python train.py --n_layer=10 --d_model=128 --n_head=4 --n_kv_head=4 --head_dim=32 --d_mlp=320 --vocab_size=2048 --activation="swiglu" --norm="rmsnorm" --norm_place="pre" --norm_eps=1e-06 --positions="rope" --rope_base=10000.0 --rope_fraction=1.0 --qk_norm=false --attn_scale=0.177 --bias="none" --tie_embeddings=false --parallel_block=false --init="normal" --init_std_qkv=0.034 --init_std_o=0.034 --init_std_up=0.034 --init_std_down=0.0215 --optimizer="muon_variant" --lr=0.0103 --lr_mult_down=0.7 --beta1=0.95 --lr_head=0.00753 --warmup_steps=200 --schedule="wsd" --decay_fraction=0.779 --decay_shape="linear" --final_lr_fraction=0.1 --batch_tokens=16384 --seq_len=512 --doc_mask=true --train_tokens=118400000 --steps=7227 --dataset="wikipedia_en"
Each number is 128 + 32 x the weight over its row's rms, rounded and kept within 0 to 255. Layers, rows and columns count from 0. Numbers have three digits each. The size before them is the row's rms in percent of the matrix's.

# layer 2 MLP up, 320x128, rms 0.222, rows 159-166, columns 0-127
096:163085102079095124129097098159155107125051174110149140144101195145135200190135129124106166096130101100150134135182102117118124163115107143182165132159127085132099140094140136109133132053097146090087096112154136158134109118122115130149152108151121148067051132116178115116121116130157121113182158191150102094150132130130167115055072163116163151092056129172132192153088119134077146175092
097:109158125173076072173155159094125171168091095091150147147066066132181178133131149126146164116155142080121149157103144135148152104146104062121109110145136146085068083145086109169108179168142155143151096126098071072137119153146110056159166139120104142043138118159150140224091101111119118113189085169179155141120123118143142108122092114121145115111155103116137111112177091163108123113108
094:144138125087094178053114161158157135099143147095129144088087129093173116140105118116070152158108123146142162091116144082134119152151109122197120153119178145120087165088159109119175149170096115087122134157125139128120176104113113108122123109155148144097134105100136100173124173176158099043124163102137141100148141198114068117133111184217224124098137135119147086147119114110223146110150
105:195111119176108119155117125098134145123102142120167101155104110134120054154137148117148123159148113103064158115116140091118203131168113019117146121115151116119162135144123117186132097158195078130093098145095072171058129160169120127114171122111105132117110102120168214116148157137142084131126190152181125111120159125040127165165121143202092098142140091152126145113129089149118116112150
102:128072093142106151188105197099131139116100091061128133149091125118146037097108117105108136145127088133183171159177165161113081123195129124187114144130093133134111100120124117125103130183146118109086101152089122127147123150182166141128076059148105138134090100144177093163159124136126130097120116111158161184090064120090138106125130139076065084135137121108151123112152206124071077088145
104:165135179133125140051130082077095140116118154111137197226106163144127119110106115147112131097162091093109127104178177110141154152099165168100121130138170094047127147131111137139119137078158086102063125106131091164128067142137136108091146151152143122123103096102118108082072115168139159108098145190100163122147113108069120210145070108097147088147123150126054159122131159153122113090125
108:144153114128134117168105143188138142092071146072107182182119119159131158096106117160134100052156178161097108116090161143097146111087131111100077165129151162107144076155151122107158130183100149177089142137148119174142152094115102124146124108125135111130105199133134194190138103189095124105144104135130116171090085172119087072097154119088152119172121126170089119205133163120129121191057
098:084109137095136095112108162184122155108143147127152147123175135217177137129097147121128077156161149109106098200193080097108174130123131145128069146175117128177126153075119092057145137101103080168137113140088107160130162102153130151086094139146138087169101185142148102206154111108088132122131108057105153129137163141135145173149109127142051113088140131117156162049099105117111123090122
# layer 2 MLP down (transposed), 320x128, rms 0.0879, rows 159-165, columns 0-127
094:160170073158037104159160097172125125109062144078088142112164081100146084099153107136118142119188088161153114105166122106104108106079124126102095112107187094121084146140137120151102131139092152140122104174102178131183103119103072159154109075074206137210107127189162147124087122150105097099127187150171109149122172132125156086104157081128104109102110140138130101102141139177132123131110
102:156144188114116161131080115110120137107087081133166137183170162177138119108122093086118140081152150123080105133064088161141099146161135105158185089121146123049061105118100110136140053103115162155117139126141179157151114130090136024145140142118151097126139148172163125119106135102123157106081194145196154145130192164134113149127137159120111183103133104117125099125155149148105207163153
103:106061090197083107130141109170136104146125095128161131167136106140144152121104044151151106109116154124176094118124094163098158177119197113115128069168124138167133046109124190141091085136149199150073106150078176157110112134168124135134111154077123140113064104126135135197140105180101161109171110133132138137115136091174130138103144162108080158144120108108106145086139063154085099123085
098:089083124068161148147104120094137161144111155118147115064057013104140113086116089139092132133130138137068153132131088056126153074141129108109134111043143106149113185067151106102134112134157107182141171124156154126098103148124097115151074112032171107117132128115184121149095096106141141132150134170165101092170120124125153145117153079148117153129102160137165128095081084108137148131121
104:080106185112127088086129157155172057118121062112164113100095118182135123105143167183155141146080123111169115158158136094065147137094117093129112120105065158112161176139095182122071139117170100176122131103169179108136113137103126119100106143112118095161110101093111153102142110151117136085151208143073126094094132150149088141090036103138100055124132115141173100159094147083162125139149
097:141113107154133062176067157097122127147116156090157150143188141058145156086141075162155225109113166178191159088114108135143132085115138061136116167149127156125121101138151144151200092085171114094113132163134138046121157076072144112210118128116141136116134149114127136155157128150166107127142052143137144103136117138151121090130073189131138142145119129141168145154142115184131144158116
103:097116134145149144147112127127072123136134112160122154104126149068136134129090093050147102173176113149175110110166089096187142098111077167083160060119053142132223096121135133052165133105111188106087116121164115095107100154101095128133151122173164156126143134163116111147116087125117183129123148154091149065091103091151097107078099128155101069107109095135134109100102111149161118187079
# layer 2 MLP gate, 320x128, rms 0.224, rows 160-166, columns 0-127
100:109007207106153136096170157117119153095115131128146124149127179145105139092159167150186137071126147142171101162140127158120097089124099194093120115116076098149061150131163137093111065116102125133115117106204122138147090156148150144143092129133137105135143139043148133066122135141066148093145144128047141091114140079123116137148143133099166111135090148148076144180144117146167123125156
095:092093159148170149137149094185130158135117102150181090121165049088115120142181091111120149101145126047141175134180130087141122099146106181129156125162118119060136124140140130111184133135142175111171182138103063102197106126163123089047097103110201081128089129153147191136171081126148175129160150131116125104159115111142165136186146121134136129121109067126156120107109086156114132100159
102:110093118146186134113125090137197108115115119168111102109096096121080146081104140190149122112119172172155067150163127133116101160172165142113126105084153051063148115110111105134165149115143138098098094091086139147113101089103218138085124131139114116110144161161080117050133077098166154077114132110136102166185159079057167123152124164127131131103141128121080154147151113090109093070091
111:131089066126105182121153118102123177151152193131139107093156144128161124221117082141118101158116156159165121138131160109154075115172127178111168079114137100169156131104110090105157165125145097128106122127146108139139101120130154098146156125086199140255111130106148134096142118162108161088125097142176152166162159197095145144141094059077167165118151124123145124180137151163089135152133
101:092109095145123133102088076136132099116125113172117110101093113100130132150148167177192129112151209077104168104084144116160151143134127178116164133107091128107098055145122126103129092137054110162132149096089104071116077139152113136136102147088182103172131141140101151084167080148071068108173164073176117136108135175108160077095154101165169122144111076167072104124097099108136139106077
096:121111183154121093110113120129130145152103109180115106107114096128151103148097112147090153163133091163085184129151116110086119113137076160070146195125133109109153181126132126121112101131156080191171122089164117077080093117129144152101165122133150112092152064160128142081096184139128187139219144157126156210134121077152107097206147119144067120147163149159130109102161136089062113111159
102:096163087099101147150105151129106140125176132119147136150149144159128149135115143089152109142136201169178160162141105078074142107099147187156109138114094169156137127093132112140161086107107103113173072151122120106106146141043126136161091133154139154125113113118131120208121112157155160163091102111148116126168106139142144148163067018124167066134089051139119116111088162063142158080069